python train.py --n_head=1 --n_kv_head=1 --vocab_size=8192 --norm="layernorm" --parallel_block=true --init_std_o=0.0103 --init_std_down=0.00515 --schedule="wsd" --decay_shape="linear"
Each number is 128 + 32 x the weight over its row's rms, rounded and kept within 0 to 255. Layers, rows and columns count from 0. Numbers have three digits each. The size before them is the row's rms in percent of the matrix's.

# layer 2 attention query, 64x64, rms 0.152, rows 0-63, columns 0-63
101:139139170152200131140084178182077126078139116086121120135147140139122203121130123083122115119152108140132124135148072216142156087155126093121112160147090166104072076165127071121153135109122103
100:148162152109098111093165094075147097140116100166139156105127110141148125130113097105137121171168182133109137198151057138122109104185134125179126138168150086013122141154083129156104146118100141
089:136135089082136092144123145115153211137142114190113084166073153120098020099142133167137148107115117100143114157105093072119122124195138119152152108142128084152140155137105177124133092182121127
098:082148126157097141091081167118173160180128083106103126174121127124087153140144089140147119126102081180102190160139163092121060162101167216150165099120109090110128147145092094095146112149128138
108:079182074135139166100162112124119162137150119167128103115115106167132102086098115096184115130167103084085107117130171156168152102190053132147110145159106204112155095168111125079164126105167115
118:073140104089134121074093120054126124212121111127103099101099121138154113073096164185137141124161160154142093192153147084186094144155104165096146132166147133147151143134059144132139167131147133
124:029155057097135110120152082076150141167125153174145067114155100138174101116088149154180129105123155108121143169148137109156093136153073150115134107153142140130132165124045139116151153142164108
109:114148096127108109187073138132159145067108115132108132183222131072140149137161120143105169123139114123159132159111108113085075164139172172075135112113145097174110172080115100145102136139059128
108:074122156086099091168167086084149155140130143113136144056164097101166117176047173155179142102125130150114197127149129122119061169136083117139111087147147139079145118134106113132102148088148127
133:079192092079106152138183086124154111186124171164147090092108112106201096115126149125148140113120122103141109177148166105160129131150034128141093144141144138114169114100076086094170148117149116
122:104170098128178159065147106142140092154109131149150124075126136151171054153094145099167092119095163114144094149150106088151124073117074074156131171191116129107179113142117148129149147118197162
139:176026153136116116093083135123135157112086117048088174115136203129082110144123109138107151092134180142117104114123099100122098141146158096115167091162145137141136125162191108167135131170114162
121:090159143087069116088144101119127165180167094144119141080076095096111086120120104142169126132140151161066092186132102139139125135181131170168121126150135203110122073150162122126172110122186087
107:110111153167089141090098164114146192124117106067082090133171130076033129152165137086125105080167153137092166129120132098158149176133162179139158103093097120106116144135172139137181130125161147
106:066142114120134152153112122161138125106151142171153202140188163160158119130045086130131136127124072107103098065115121156092142143168139120164098142130138173094159119140099048073165120146163116
107:130096119139096079106140150139135147085118209140084118152104114146141112183118113106203129114100052149096104123116056101109134109200138170071154081145139163153143150143143129094173153160139133
109:079108099116111099134153090107161133133159134148147187159135130116100130202090113123106093121161047145093198066088184147074092121100130121175110088116134123113149145157146149142111196146130152
074:141086109155107185091120185145071120150114123116126164168104118100176123128109133149078152122193070110156173128104174099109144071092106122122119085142129092181103132200151163099145099109081100
101:145148113180111088074115083092156143180115152130070151108065115093115125115158133117109089145144141245146086151113120088129116160130109157091184099148105131134134154176105143169163153104134101
092:173142223122135147121127128116150149127111124122172123079105167159128090116184151099128184166120137117186170154130094068143133161081068060132096121135157133095158127085101136099156100173142138
089:131090117200089111130165121118111128151095150086098126127084083125121139085102135094119105165121195133134062198135111171153159133149156135138129199134086096134163109099080080159136186135147169
120:135088123156105112121181085125127112071055125141086126099151085106140083159150195146157127166148109117123149114162133119150083118142086143089194121158110203166081108169132138151149070088141140
119:118139159079064091090174093121146148136073140187164086123152155129116073090086137137099136112167146132097132130175107190169134168087127105134157152158131153034168163094156133133128145134145143
086:137118152085123127156167156119135109165130062191158147159142110189077142107128178103153130116119146139112179082130050089157100078096113130067138107116104100175131098165154122162123062115156116
082:096096128142105175044146112094153147153067178141185112133125147130144104205146100171109133122123137180127170124164088116100078123087188112152127138148148111102074144092086089169126156105123138
092:119117143062156063147149096167136098152163164134152162101111193153086124113184130161174104075124176157141097102184088139115142130107146121085131169154139077138081106081088161137117085117093128
104:131129120123154153081156116039137113131072143184117079104184194147126109156109116147164143113126171094136126147184195150142110119084086088076101096125169140142155163093147115135142090148089108
121:110114099115061136143131162121141110154181097175154153078098126142119132201105149135112162097082109063096162127160098113156144136135092132139135161113116109126170177145101086112132185207080079
104:148219106125137115130113160115178127084141095073068125119098165155055151200156127123198148093114108108118141125105138151126115111142110136158096141089127101060136109153082145117143140084088094
101:111090127175079135073111151133066136188073157074130144118136091158150071113143195116112125150122150062108145156106135163144115115130141138140179106100091108155132092101205121056140135133123131
092:098121088073157124110149119150163168122132112110135102158112118136121125215182172161142106092087142126100160043150142115095077174130122119131140182089167128169143105064169111107143126155168092
103:186164110102159079081131095127205102167162168145108176107103162141116103102146102119130144101152181140177113108116153083126148133096135117110128091162163111066180144067138188103133088146150099
093:156114137075166129165149124170176149126151157035093150064112176133133144110158101138129146169195101135101073155148185093153144143101092198116132089126163134104122132160095100093112113117119144
105:120115142127097099082114132135157096110129183112189147082084165141140138090142148168144167091101105132112126122183119117161108149077113067142127198152150187108162091148080093108168076122186156
088:100110115140076061141153125082150104096135153150117094193167094117181119085078142118108146087172189110135155107130162126147165117115098132121105204144153145088118212094144146147086151119102115
097:090083104139101147132192109145100086137085196102131150152090170163129144183136117166118140094046118136140100100180103149132103121101129167158157099113157113106175085134176059129178117128108129
092:099174128143118118128089098142097134164144170151166214141138170118134127154141117125153138043129053116100104147090130137151112075131124098088139120176101195170098160183084115106143087109110117
081:084092153150138121074198087080084107212123128098110166147100124160062107138114147098149148105118145150112151170167147144172086158115127127204123153153109158126113162074093098128142153123100133
075:083128141177153129101135120074176160160127137125127196132108121114122121105154082083105072178125153215166125154094103171097094150146132110087081126097122089105188120092110121111154125195141114
113:146134159182089114135200167136098113109082064097133162094108103064176109119130137111144117137126107138129126134122102187147148091104062108129107129193152141137146183187121178090096079098128146
104:113099155180156099129116125097144117119104065119139137073177095064172134157129155100106098188196135125142142167110173177160070076144105112100071149160154128169125120120074148114109100153141119
098:117122152132133176173148068160126179108117145124161145142128101053141100129168124093130099111097072157151131069074138116115115189155099148151087109129132183108164109085146126093118061200132143
082:139142105084155042106150192080120128140140110117085114145067174144150133161111122103085107138162111123111139135111117141161099078058154106149130124165170082207175092089146123144116134120146172
080:099140114114118089127164138158052117128139152112120150152094118135166150171133166123086119106153056143109157077103131112144087096139114199160187078150144112137104121211149162098128178092099091
093:147070134130123106123183078130160135155093118053155170179102151119071095149165118140175099135154135141126164190105171161143101136108147078149093094087101132096083127073138134122169098147090166
095:105050194175131146094048129140081161150127127149159137132085088105108157192136137160125122155102054081179164130168142121100134136130058127116091130131118093127147092115139139118113147160115161
095:133147123146147037145139125137119171116105041142081141117130122086131101141091160132121105189157142087099103113133123171146104135164126080123171157134095147227086143117125073100143119119166155
091:118171156155090087121127144162088113133090119128118133048084124079110126080119146134079134154119129172118122153157080193153122155196123135130177124142081109088163121197152168100179151169112113
091:125082077134139141100106087134157125134132126151110085133151058129099108181158131116173068155103121151101124169152084137106109128160176146114176115131120150166085136110126199207090170091178161
094:137131108113148098060167114152073138152094119135101138127047132119115146212112163160104157134120096141111107099151150120112096143138122130145188108149136104170152144135125064096196206149104078
092:160086129098090100139184175153102102124093129162173154087087131133157131161117153129132118150202120102148160118129093143124143072143148141150105143173126040136102047122084168128112132127059143
095:107080117136124128132116162110154124142133122139075106187090114150167127162077055125099134159150101131151140185183063113127143128166089114138121104124177193135075164079165141144195103123102094
097:083210104104145115121108116150131146139148130122102128114092083088124119117181135101093134187141120116065175152181098120062174147126068130116187140148130129107153172118134188148052110128106128
096:100083177122094113093140169086143143084135116176155137146124088166195094076132137147109147208207146116189130072127133088109131158115128147136130138106151144093077106133114121095142152091181122
085:116063146128167128094187097132098120195149120135143162089167124165157142172099145136156094104129122110094129083163172155139065134127105134124113107183170159185097141086101088064086102118123091
086:079119147135061112121087150037113116115142144177179131174131106158178126096128155094093130114157096163149184093069141080088128111094093112104098136106131119118148136163145154159124208135116108
092:175121163126174120100129111157111157093129155118129092111148074132168151139160123086115079160157121161156117154083120172104108112161183152099111098189168106102169087079102200108060167132155125
079:170092136238124124088088095143115109182138161121116102129172122132130129079122154158166062112085180140159112123145190174105141159122130075103111110146100102168138125134158175130106092098148152
101:153128080130115147170080119179151090087119132113198070162182161131164144098149128174105137131080189102156071112110130100132150125111185092143138119053123082110100130152127096151152155114171139
116:143117140144083152110139109127154192157155182145121105110115104144129171170060117118140115121132177126123192101149079089092098125114125075198110057145145110125166110167095171142088087091109169
087:179137069143097180111105141110170108167142110106109148083090085145140142108169158137161064140127159171118081130095188073091161138133140159093162126091102109139132105174150166167135189105158088
085:134113140177123086126091082168207064179151126108110140132148114177077093139147189122161106124073141155119092093130122169101131122115134127098143161116136124125162116061176094126163127162183077
101:158103110154105148110141114215100185123098115137157060176108144076166110138139107180107094144119125116170070098161136165097167200133128079162130073103150090117124159135148146085161140121143132
078:148134003136124195103132107117171137185096060127099145143121094077094120163111106115115105122137139152081113186099151123134127117156175153136136142109080130166161116150123109190134110116159113
# layer 2 attention key, 64x64, rms 0.159, rows 0-63, columns 0-63
108:103159123102101129150171116191144154096115105138179135093165127134163120082115141059113165115143128149132153126133159158058148070130126079163113115172069114124143177114123210079108167146140172
081:139124105101148116159069097141203163168144194122105125143121126103130209151144080120108152085134119156145149097137087143197108096096121095162096073091088158189090112119160116109100124136129156
089:141095135122113136126127156132117126147115157102071123167180174101124088180095095195125057174117069133137089179190132075105083127110087175083126127151153116134168128125156171127176133105102129
129:122156120109135108120172203141126204099112121123139179095104167145182076055121098085135134097131116098120128160142094149075163070136131137106155167151090166154115138065097178111104112142122104
107:116129080151118081133126113121111106107122176078074150184176081058161102158158142153148071145154143182141113177148152100111177143114115154121147145099123070175153138106183166168107083138141120
120:094140081126159117084128094072110134137116137191158176098095177159148132167126131074175146133133161121056127122110140128094162098185127067119163132150116147093134136165054145122142133094150196
112:137156091148138127119147122145108081159123149159101109156132082048106144206170071093109128143147172117121127110063149093145115138128133156126097146099108101198123112097204135151063168130092136
142:128105115135118145110092140104134187137171152166147145132132156180111161120115171088145156074166124092086162086119138138160154100152125090138175098199102117108135152101037161067100118137100189
144:112133136106128114178129082100131146161164089116141096147128116078121080089116104162112117165113153139163131181136124111098105155144148181128102128091158127100134085132210137163205082114183043
122:176093165118138116094113094156131103102140142083064128089154107152133096148121215165099114184092180190203139112144118135111139142064116123124117086164187131112143131111107115177118127120150096
126:109101086095111131170109096112136190145165063124110126126069192157131144125146122117190151116086074186109161134136159134146152137172136117134064093069122121088108137137105105145174142161194119
145:136128101157102157151115135135141107094115117149168162131126144161076167145150136046128132116107108150056094121106137164179130153168164093099184090158150147131117191140104124099074148126073212
101:109166152161142187197068168108153155158174124151130152106108161114103159107128113132143118145039114123137174133134120112158092147112104084161129166119124084073078099123192091123074136102092127
117:160103120184110111162107166099099118109110144148093170120130173152073175135124098101117102107143099104097146084179129132138112199157137039140186110120159125162112173120141128147067147139084184
106:146115119135149141127157117107135160074112127114135141085138095089211129234184175086117048129148126143128188131090118127111124084129175089145120108142133107114180121156126125084089131099127106
105:158114116129175173095181152154113077130165069143178089117162125111120168177154108140088065109106148108152170165147077136156088143144156130094130150139075119122113172098098069105073091152121096
110:124152123136175167178136161154172122109160084066086171144105112152085123157146161123079076127150135067074168099107164085085095096130172086156113160130117120157113116097115155135138094082169173
070:133147147078129088054136169147125151103130169168087109150166082204102118187076140124076140092062121167152111111170158098174164128163152158116121115117138137164124144114084070130148120132143154
101:106175149135093133184099116117051059117161102128191149153102099128068142175118077184147145115172128093095121182151143148137151123125125156102149148107119059137127083098138139123155121157071136
099:113122083144108102104144072162124105199120136101152145078145178107115155123104077148092167113127136202128113117069147139094148128080149144098124090124152185086115183143158068152168129107150181
087:157170177116128071178103100131094173123139151184126183141149170097105108157129114146212146163147095104086079142157061170141094147156108150081101143111135132116117093123099192110133121137101096
112:156156155118074153163117121149105102146157106162212069132107140160110118159111092135087094126072108113186159131103096141176144136162110115142196141096135090096091146055139152124093177154162128
110:151164116140140105229167143161092157169129099119116121083074131097099145073126134089125110132210055179138129108106123095096116130097126136107144133145129094119118136216137123131158154098138098
082:115154104155180122085168219144127109107134167082130080165104185113175169123090108131119139127125139116127151116096123151103141145140067089128139125059100125060153185188136122164134155126161153
083:088161215134141049137097156126073145140132064156121170127089135112151179100107139119118160124147136161118133097098118072132121093105153110127142098144118121182156153085163122082089074119193137
075:115115126157078162091117142175112144189108038091149124137135140145226140075175125131105166162158132125140132125192139158134133108083077185138137087130094109113097089151144147098143123099119139
094:155095158120051116164121097150118128149133135171101116120077134062126125107117155051121122119152138176166125079083093111106162069134181150153200142176141144086109155159124180134132098153146145
116:141141164164169121061180105106097102156156161136171188118086143045121105123139196171106099105143156156096122113132069144107138143073118100126119120145100115115144108096109115157105083177170173
103:096052067160087143139138079064134145144162076125145150121126122153132160163113141152110088156113162131141162141145135085041149112111118084151114178144137189125127135095136165136130091160122201
096:162153172109122092114088117145125188132163145229081096105113132110113101133111029103098108143089101123116114167147097180177146167151136139129099143150126138113138202112123102086134118120165109
099:117073102205178145091079098130133095172115122138140131148094120148186163057115116098089119123140136094138181141124109126088125168125150066160121166158143101161095178091136204107131123112142157
095:108111114165089143131114089115083106150164079092096130110096099141133173159188142104133186139150105177101090168152155135147125085111132158163136086135157147075056181118107132142197156100093173
091:196135134108056164136158023178065104125082145121157155168113103143132084152112121138129162127118172104127136175141171129110108169128119131096093110155166144106159108110090095139126143094075153
106:109112142110148148147175115119066102229068117134180121067085161141129134161144165148092144125139165125163119159123103129135162101104094144068134116086146112138170218148126126145137118094117163
094:176159152125152122136121131118135140078136127160079078128136112123084099094147212080178166140155095127123037083147117079148077142115122101183150156153135112121089124113170183122137147153171116
104:105117205121154100109072152117109160119116143126150133128059079110122147169098150083095127175159145118115158174105028152118141081135101107118150153164130177119125136075102189121088151113142154
101:104146111072123147154152163115086093152146045158182136098112151123151104185143136135063131099126128128165140145141149147155159117102160167124132179130079073179174110156110045106099105119145101
080:159217160105105127174134165144096177191109118140097175117090164127080118149136068111121182169140120117090139065067118138101155111084132079124131186142123105111109090102102142121155142124107142
079:109076126133146114123062102134105095102180148113113158132159160079133143190101122155170116163179142089056145161114135148079137096162192132102118130119095121139111127154174159064183099114081143
118:174100112049188163168149169147169139142147104130153102110114116155065162164049146135135126149115123150115071109144088102091120127129183122144144119077135111072109132144143052144118179131142120
088:172138103105088141128106128100136090126162184164130152160143199081137088149084123149164157078097112094125093102134143056120135101141178148115168128052168142131130095154189124108144083097142086
091:125081091076178154110079166147080070160114163090145152100179120130124108161083122146085096135129112111127135130095160142127107147121195124134137118172129125155066120099149136137155227082106095
087:118161131137163157113096121145134129086135130101136153181100123092079157073172138096163178075112125057158148124143105085122160109140102153108085151089118179104110195181090135185181093105129122
077:158225119126177191105099187143160110118122116114146110160092078148060118151111113163077137108124141116103160192154139094145163144106065085149128182102116117170155107093134123128134132113133101
090:114101093103110107137104130169117158157183134137105132092109187188122095145143121117117092228104111100100163062099165130081110127151147155136106208132166159163102126128114117116143125083125190
092:086103162113153104054166158131149165179166182088087159157161097141131101173056079142070138080102114120160137123159103113109120148143177149071139099107125137154139094101123135128122100134153188
096:156139110152119161146112082166165147083200113170207141154117128121152118114197113093148086092088075088155162126120096138145155194156143114150126152095099047104132105143145105134101133104136099
090:149106123129116134160142169123170157149173148160165119084103144109071151139113122186139059146157100150080136184155081149133183147115080136085159112109068076144122074144181107112130159115080108
094:106163136136146147173143156129128070164118060100127108166108151166151137047143038192145133118130143072136142101139150156161076101162133166126127129089155104131120111110098121116109100191128073
087:163179139197126128120122132144141155158164117182161189159109080124107168175134099109077128085118110172112185156122078101112158137113122084126118167135088086150106088084063153143101109074137132
085:143183158126137134088120194179122192142142118136133164128167141103135120157116153157124082130046124171133101097192128056156142123120080177108125070081137168105096132129146147114122099097168152
085:094118156159160134076165138131148132078117181126162086129080100140122159107160153072173142121122161112182141063111095115144128159145153154088158169144199141119101116105157087085092114207122150
093:183127165135081101147143101136203141119189112142094142130086126142117172091106111167155172084141165128124109130141149151146083135154133157183097097178093071105081083090133135100129207136157142
093:132196156163158153110085078155098136121075127087117080103213101162126111179109109098133138129106112177139108161122155076148107127130121092119145061067143108128125200123180116096137106122124146
083:198169163118134202122147152164107125173100123150095161157080129075162106134137114081076166118118171113116135097108126125132123128080175060155152124108180070074166129109124126088119105099151104
084:108208120138204133131110153132157108093106149108088081102181136098053093137077149136126126111154138112103093102118167083107124112108131133123133161113090136172141163157179153128167057150187146
089:158128078136136154162104138122157097165122092096066147154193158098119150102101069169123182114132128137120121161157182093124075097129142134099100097088169180137107118161109139088169103092120047
076:123073160071090112147129165117131143142165130156038109123129119154136122128150097124102126145170122082119085126173140195187107063138170170148160102099192081090155120124127164114175130151119125
106:097129101147142057086085099103134096103101144134140091109113138156207109077176146146167118150166107173100105166123134151168112099139076174163119127101174157181200135162135115150090110124131088
113:138102155084120074150112185135126090120170091084104180191101138118094147127173150135081097111124210151099098161108139111193123113123123109135113127128188124079130100137178161153136135086123189
078:095132138157143156197120076101088093144079136149128141108119098152101122154057105146154101156143171097078108167181151181125103139139138154122099123115164074118127156074083187130160101192110155
092:104099134200111133124179125079109143138140137165114143115129126136198191154135081085095163130192123055120125131139111180114059092105155124115126120143151151078114161070114151117141128117195118
100:140093096112184087114082143181138115160129125120114131112124072200157143095124117128098081126179083200130135139155141128147097118146174169140140125121206080173131071162116091128115152108087094
078:089132130121119089203113127072073102097142147158159179141047124136155140138098130152185094126103105102122150101121137147098150120187162138131123160157164096143121105126047167121113138178066151
# layer 2 attention value, 64x64, rms 0.0948, rows 0-42, columns 0-63
067:103171173125119040118153112087103071164135079130120125085183154140161114136194139141097103151176063090133114098137114106092110090171143167199145106086146124087126136155134113128119145152097132
091:094092165154088201109113117130128104078153118103181126165134112122135112101054123084117108146187119119116159146133099115150166135140138126186101137125056158089031159108157114103152117098111155
115:110186088113150105103123138134171169068097080158081149133138170152164072193171137144123130111092176131130087127148148117097128124092135144138190141119187120078132125060125094182125155132082126
120:118183148161095145164084139107096149120103141160126103140061124147055120139114145130138136087127110086108173102083103152109129177115159143154133167139182205057099149109117179109189133106142161
071:067103056180092094123132116126108108102119165156113175153123209078170158126118081142127140158089128138148119166118114138159143101070155210106145117118162138079128158118139090141185148102142122
098:117152151113137093130181142107167098212165063120163098164172069113093109131157126137087095114133093092122118125087143097106119132179126159162156176127098164094113153090067192146145161108118129
083:096117142123119120139109071121104151114062175131090101105056185159160149190133100184155124127143111111138105110084132093085112121071157181123119138092146128115143151113133196089163058158140130
107:140119118127047122078166134180115146186136109130145111178120103054157145089160124136134128120143136049163167117074087177163138121192125153133171102089144154100130138125080096152117148154158133
086:057130166116161130113174128130141133108157126163142077097116168167135103126142044087156161154114181108125081082079146116146139068110103130164139111125137144127061109165082124112148111187182139
093:160162188128143091141163144129103094104092097153141136097076140107177109116175112133129193100140099169131090093124130162146159049131163138150145109159100061077095143195160128111104084155134112
103:160118166120135069177103064065142146118108123126139121125176064103128205132113155116132119086101074128122104111123183141117105083094151195132156156114092097059155139128156142092127147172124118
119:137110191147148188107108170100060122142179161119159130123098069155108129159077123097103122151172113087114155121184080137173120138152138113118100125126155150110064109190155134097069096155098104
089:145094170109156159080179163102167099102134180151108116107112135136111070142051061145112112132146059134093126145096139183155169108093164097108100150136145153127131153121124173135087062125089108
089:128159178161136095116097094102073101117152100164146103084159143163091124145137112116164125112154172176143142121208097127164118139113027092114114111148087122169107091143159079137087099103176133
113:120074116119136183151126106187165116079142113127117147139122118093140131098114143090189100094081111197094133134085216151102120137084121145088158130141121079121121082177146200126125093154160134
130:204105098136126161122132176162149128114129154127123152081071123113148174086082172152050148125127068119099132128162151154120140108118155119115076129109128151185150182092155105111111208138083145
109:120140098108160146176116150095062082118167069147129170103134173108146173121116070100145187163180185134153147139178151151100145096093049138106114093116102135151083136152172116139107150137105120
066:069149111134056199166097110084101144082128112166147171129146140120124152064157140102129147115157127090141124087110147077091136131087074168144092080071113155144147155101157151155171167158116120
134:171131094131098089136169095147168127190115117170132061133123105119149142120111120193092176178170164149143138093093142104135137058147153140085146132154154110138162170148046179098135094148123107
103:105176123075126167127152149094103144156155106104158179150189091132146090104140093090091127115114169141170115150087168144090135187174131110177188150136076087086155084137136116150128119187088109
090:116119176088067146137224164121114095102174072127157152134121114139114092113130140133191156081138082072147106089077118154125138097144147200155163110098157136106085141161118136126105122154164149
123:078079096147094112133187144172217123157142107139152103161134115119125110110107119149143110128116125081126084117086107076121122076155162125163109124114139156171101164102058122108190094157195162
100:104114132151171093081079087132123122174135158131138073127157127117074153163107125121143131086109142113129111161141122099167099139095082148137145174091068202092118137079133138152176207160190114
114:036112148223139124155131107081093137168111112162182072180174182132129141115130097091153134144108157111166114091112145129133116114127093100126109132170068133083101096114138119141183144145150114
098:132124080102113120181095144105098144151059121108129147082085138157131156069187157161159101090088088114157105118119152146138138140096193131102105075192182106104173114178164138164117147112133155
102:147138129113166080152133084128155109169155137162120080069198116139116145078116137107101103132191128171093130140156171104108072093145075149177102119149081118160167141132133124064163152168084095
108:135118178101150102136199102154138108134154178094104134101134178187132149118128083165102135141098129145154049116091183145060115111162053181125111153100077150132126167123095138099097154127123133
091:145094150206129080116135140112114076154174129150086125138160152102155061183096062102138101104162118179096158160190089161123102117101102162145123121141148182164117151166152142107135114099126078
108:097171163099142097137163168089161118140140151198136096118120080120088148107166090086051089130091125147108083124063122124138185082124122155089113116164135129164129114129052181121154124151152136
137:152123208162120143116111107136087146086128193101121180136076117152144143119189079141090160147091099142138128101095094161115182139145111138147120127034080129134066157155106112112121095146166147
127:053174118176139093165158126051100118111121144139131099159177150141101141145123084095103123139089141067172132081096157136103141113138110127126127112117127120162179094158123077110198198170133099
094:175101131159114074151138169130111091179096112113141092111140169116105093106176094153169183158105091119135158111193086126149124074159180115109140070178146122172160102148118092136091124086175099
111:153112156142142130129067091186139130162091201125079068141137153125084085071114120087094134129125123113102191128082154093114109114161123110099134161137095142149153112133102197076200126146117105
107:129091126169093146126063101118152176127105126136116085097154154160146151143099229115143078122135158111124113171179111109125089132142127103151077121189155140119168087077196101116106153130105176
099:161138142147144163108196137165104072090126068133068188186108176089141091177091118126145178055126125106140159142115147203110142133127117098093151167134097121136108113143149140143084105113135119
120:144172104183125098117098128144090089206131040131126114130097092186142089132123149141059162089125133106148109134143120151198107117146160106132127135167170117116208107149157143079104107111120128
103:123166188182144134077147136054110087066148118202133149100140150147113132209083115129096139122150107144102131099173102158153161076096104142142130140092142154149108084090144096137084110151163132
112:100186121115172077154147172074099099096153104103146107095106118148079177154091160127143127175129146106123139126156148180143170132122136162133146115135153142151134078121157061091110238110109155
095:148104194127168121154132085075108135145154112128157153142173127173103119106112132085191164131090168140083128173163120131163073131107174143153102164114044154144118093061115104146081092135129148
084:082166154088152089125153151108110110154140119064111130179131138109101149212115137094102068118142110084117115184112086090120114166149128170133118167166097158123147126065124158112131150035118121
110:096177103100128138118144134126139143051099124173095148150156153154107124185134081143130142117149182117204133147144092098112186075127098138093170114143140080181102100151116072138157073164166128
101:103107153089093146179153129097128148194131079058175112191169102130141130090172104104178137152109111056163155115077154080086130177150159133118155134093084109168120100116115144141137153141125140
107:106123080120127152112160163132153183117100146155144095134124153149111143119084150189126145117059116106150108122121150138155112136125201093056145135160176132099179105097104064193105121084126196
# layer 2 attention output (transposed), 64x64, rms 0.323, rows 0-42, columns 0-63
060:143055140178114164108121123106099073176108132128146121179056125149122083139143123095126134122079135147120192166087110148128078138142101120163080176089156133161140165127126142113069098198153151
091:124090139111171118165199100145129116146091122165130127123157158090081146152179181124127130135095123111135097050122160105094162092080136100069167095130095096196099127153161142191102117139171126
128:107105099125107158159076088116137088096135158142143106153137117123152095083097044157145122126133159119135131163142082122183130096132136119184107163140143162067185194127127173084148093194084139
135:119067161149164125133198121162126095119089065154114126105147088087170106162167147123076105132176137053173095116119186102119173103187142132126095142058125144128123162154160104138108114138127124
069:115123167103083119132058115079065179080140125117121127195096128111153111073138110146170101151129122112144151140141102152126116128171144169101161107140184135166188074134060111110122154133196134
085:168105114152154186164175064098092053180113112165142162170118147121107135150112139070106149103120109109123128137172202177164110127128103080118063115107135131147113164101112125118186088116134111
080:136096139159114063129091169150131070113152119059094118141131130135208070109173117139189089183102182148200103131149109157114080093152107115122114133130123145146165109153119122100140171088115115
107:129134137132170189103125115118079166143106098160149173094112118075097150106083104096126152149108117158068112156096159177177125102177154156103108131164143155192094074126110121143057122137193113
085:178143080072086128130133143129153130085173143140178140057114133134166187139107128141135111181126076149145122138061131176147125102131185116138090105143142139090156127186132080100073167084116091
103:167083153112093154106158145075159114158130156151160116095140113180118131157080152124113118134065229112158140125101088117136109115106196117181142124079124142073101155133148076108074130150140158
108:157104123143162134081144111069083063195090143079125134174160138133164095132153113159115142046103172146159123091156142116137105149145122102110112162090170137119157139069165137112191126088109163
127:107104157180123104106144122118141159177124102106113085117134144084082169132155156098107157104149119107099147103106132104069130153152140094109090134057099172186089146198162110216120128115161176
087:135153083127126081150186109081183166153175120136080075067161157125125133107135170132157097201118169119179126108160114114099136132098114092102100090112095125105113149138139143192143165073163092
061:098113110091123125135116188201145131109100118089161109149108145163131130150119153161090126144100084115139174166067106085172170157076117123086174150107136157140053156159180165103123073113107092
108:140139059143131083121090121102084150133115126104108125087163136124150142148107147191158132156172128160149093037155159144134153166100162158086129103175188087124153088116132125108137170073060131
138:109182148137149140123166111075151146115155108144134141078225068123135124146144125131137126086124137143131122091125146092083141117102102152175161154155058114054094131086124122219107130117141163
116:080118135109104189149033178099121140095077137127210075188114131141109086104101138104104123070130140110150138155095147114127140148112128099109132144169156126113135098108175170176160130148140178
066:152088155120147161173069118100098086151099113136182112212133106129155112160166154139110122040141119084137158100116171088115140116147090135123147127161131109119114092067186176112128107138095180
120:098153148134116170143174130112140109139145127158141155144093138130127096138141086116166085129088141092130018125116142230191170101110097106137101140185163154127120051123118108123150135117123104
094:144131080130145137102082088071153059149091142146155147138094172116096147122092130093106154113153152145038096158148143140139078136126138102148138134174143131197174171077136164072170120148113152
086:195055129160121210129134110111088149152100149193167092100128134125105116169077146136087137105089126091100125090076158163156134131183163150123113109145134180096098123136176087125084111133129150
140:182143155068091172165152094143073160107164132157158139111091101121113185139160115146121140134073061105076129098107134223142151121166121150158120079134121107102150105155111081118099159147154108
117:100139126074150120135122144163076096106141104066142163145127120132159202132137099119150093167139048202181170145125172133116101080131151125082142129093142134148109146156089146098196082111137112
098:164126151024114112155131133116103127143140118103136144171060157160138189137143136144072115099152136120158186142115148127095117103156177061145120092084180085151170086111076140123128172124132119
089:149108153166077122062098169101120172122122138154089183128148120120172071175097133090086165099181136121085189152124114080130108133167122157214163152116127126089110122112144117072128124103114152
097:120192127078140104080165118151128051152167133111171146132121126183169165182146126109128115111080084189151142103104153132099148169059084122126135183132116085105139154068145111127146143135098099
120:193140122132141117107146111111170076087116170095183102148150138127177106172107124134170080104101116171173139167139093150152057146102132084101130153184137157094153126059134106151133130053112117
092:105157178090074105131157115176104116185121105103145047154046120146137151120120154187132122158061126128165166116116092133123155171104126088084111135086186147080153144159130120123154134146161133
111:174171098099115146159127098100164116124174100131151198105155137119166145093146159081122154110194134109104124146122186123176123197130135154133057101131123115092103128124132059085110123069123076
150:168077136126162119129183144100165139097084108070145109123165125103160114117129192146181111152104180126155111182133089099107046120136182141084114135144093153158080113124138077151095149082157145
127:170172130079113138146123128139126079159125126118148150155075076133170147105171126168063119069167116104104123161131119149138112164210157097133078135137157093091204109085142152094090160110098127
104:156146172113062143100167159161122225139129145187102127090090132205093124110104160117131126125103128091125165146098055136135152113128143120151136124089157124078088121134109112121060151095152166
128:138170152140144094114203141202122070108096083149147154107104144098146183145194157122152097118177106136141067065150141143140160138123122088103114165111165076096136092107136137117083148091094131
108:112144141083149110135088105175109140134175166106100145138135126165102096127156053150090157121110125195120171109071118066102155117111078152173171142125123130113138143138084181146124105221095124
085:114124138144136142170099143131133150122084109123132069103134086103072127110084140185081115133125208093116083092184132163167157142153151074104127112136160142068153182095117203162099134148104138
133:136132173134116123103169163146143146164119065151138113096101109075072184144185069126083148134142130090059137087149153121165165165146093124203146142063139167109098136167099131123137099118123110
088:140134078114139139203127124091161145164171093057121094109158103144119095085178140174116100183102138099194152126082144080101133140124114157111112121067117153111076185161119154181121134137116117
083:135157081157132172147137091149163132121089181169123147157166127135141075129158051109066167086160116121156129156086113086145137176180111159150060112108109099086127121146119115174123080168104097
095:158127138097155134125085112127132198129159157095121091149180219186109147076115169086125144127155133153138127136123156092069133140106078137144112129094082090165128170106077109095191150095113111
079:131135149193144118157085103185149101145118122103091155160137136106085116068163122053117175102164138119113165131199165119151107167143092077094108082073118133148156175143088146141135105125153078
126:114130107110083158167066163179136123063134136114148152123105110115124090063125116129119115136107125097051097138119087168207140138155151133098155131191158170093139167139183176104086142150108122
102:173104111163141159143120127133090105157065126176134137158082208139113110107132164104104174062155127129072105117154146171139104127183097099131081100169155087176158062107129146104124126101122170
123:131148088170109088125137129099139182078169125154075166101199122105132097099127091130136142122185103091060134143173096128152167115162079163167172143110131163123129133113081161127106154054142095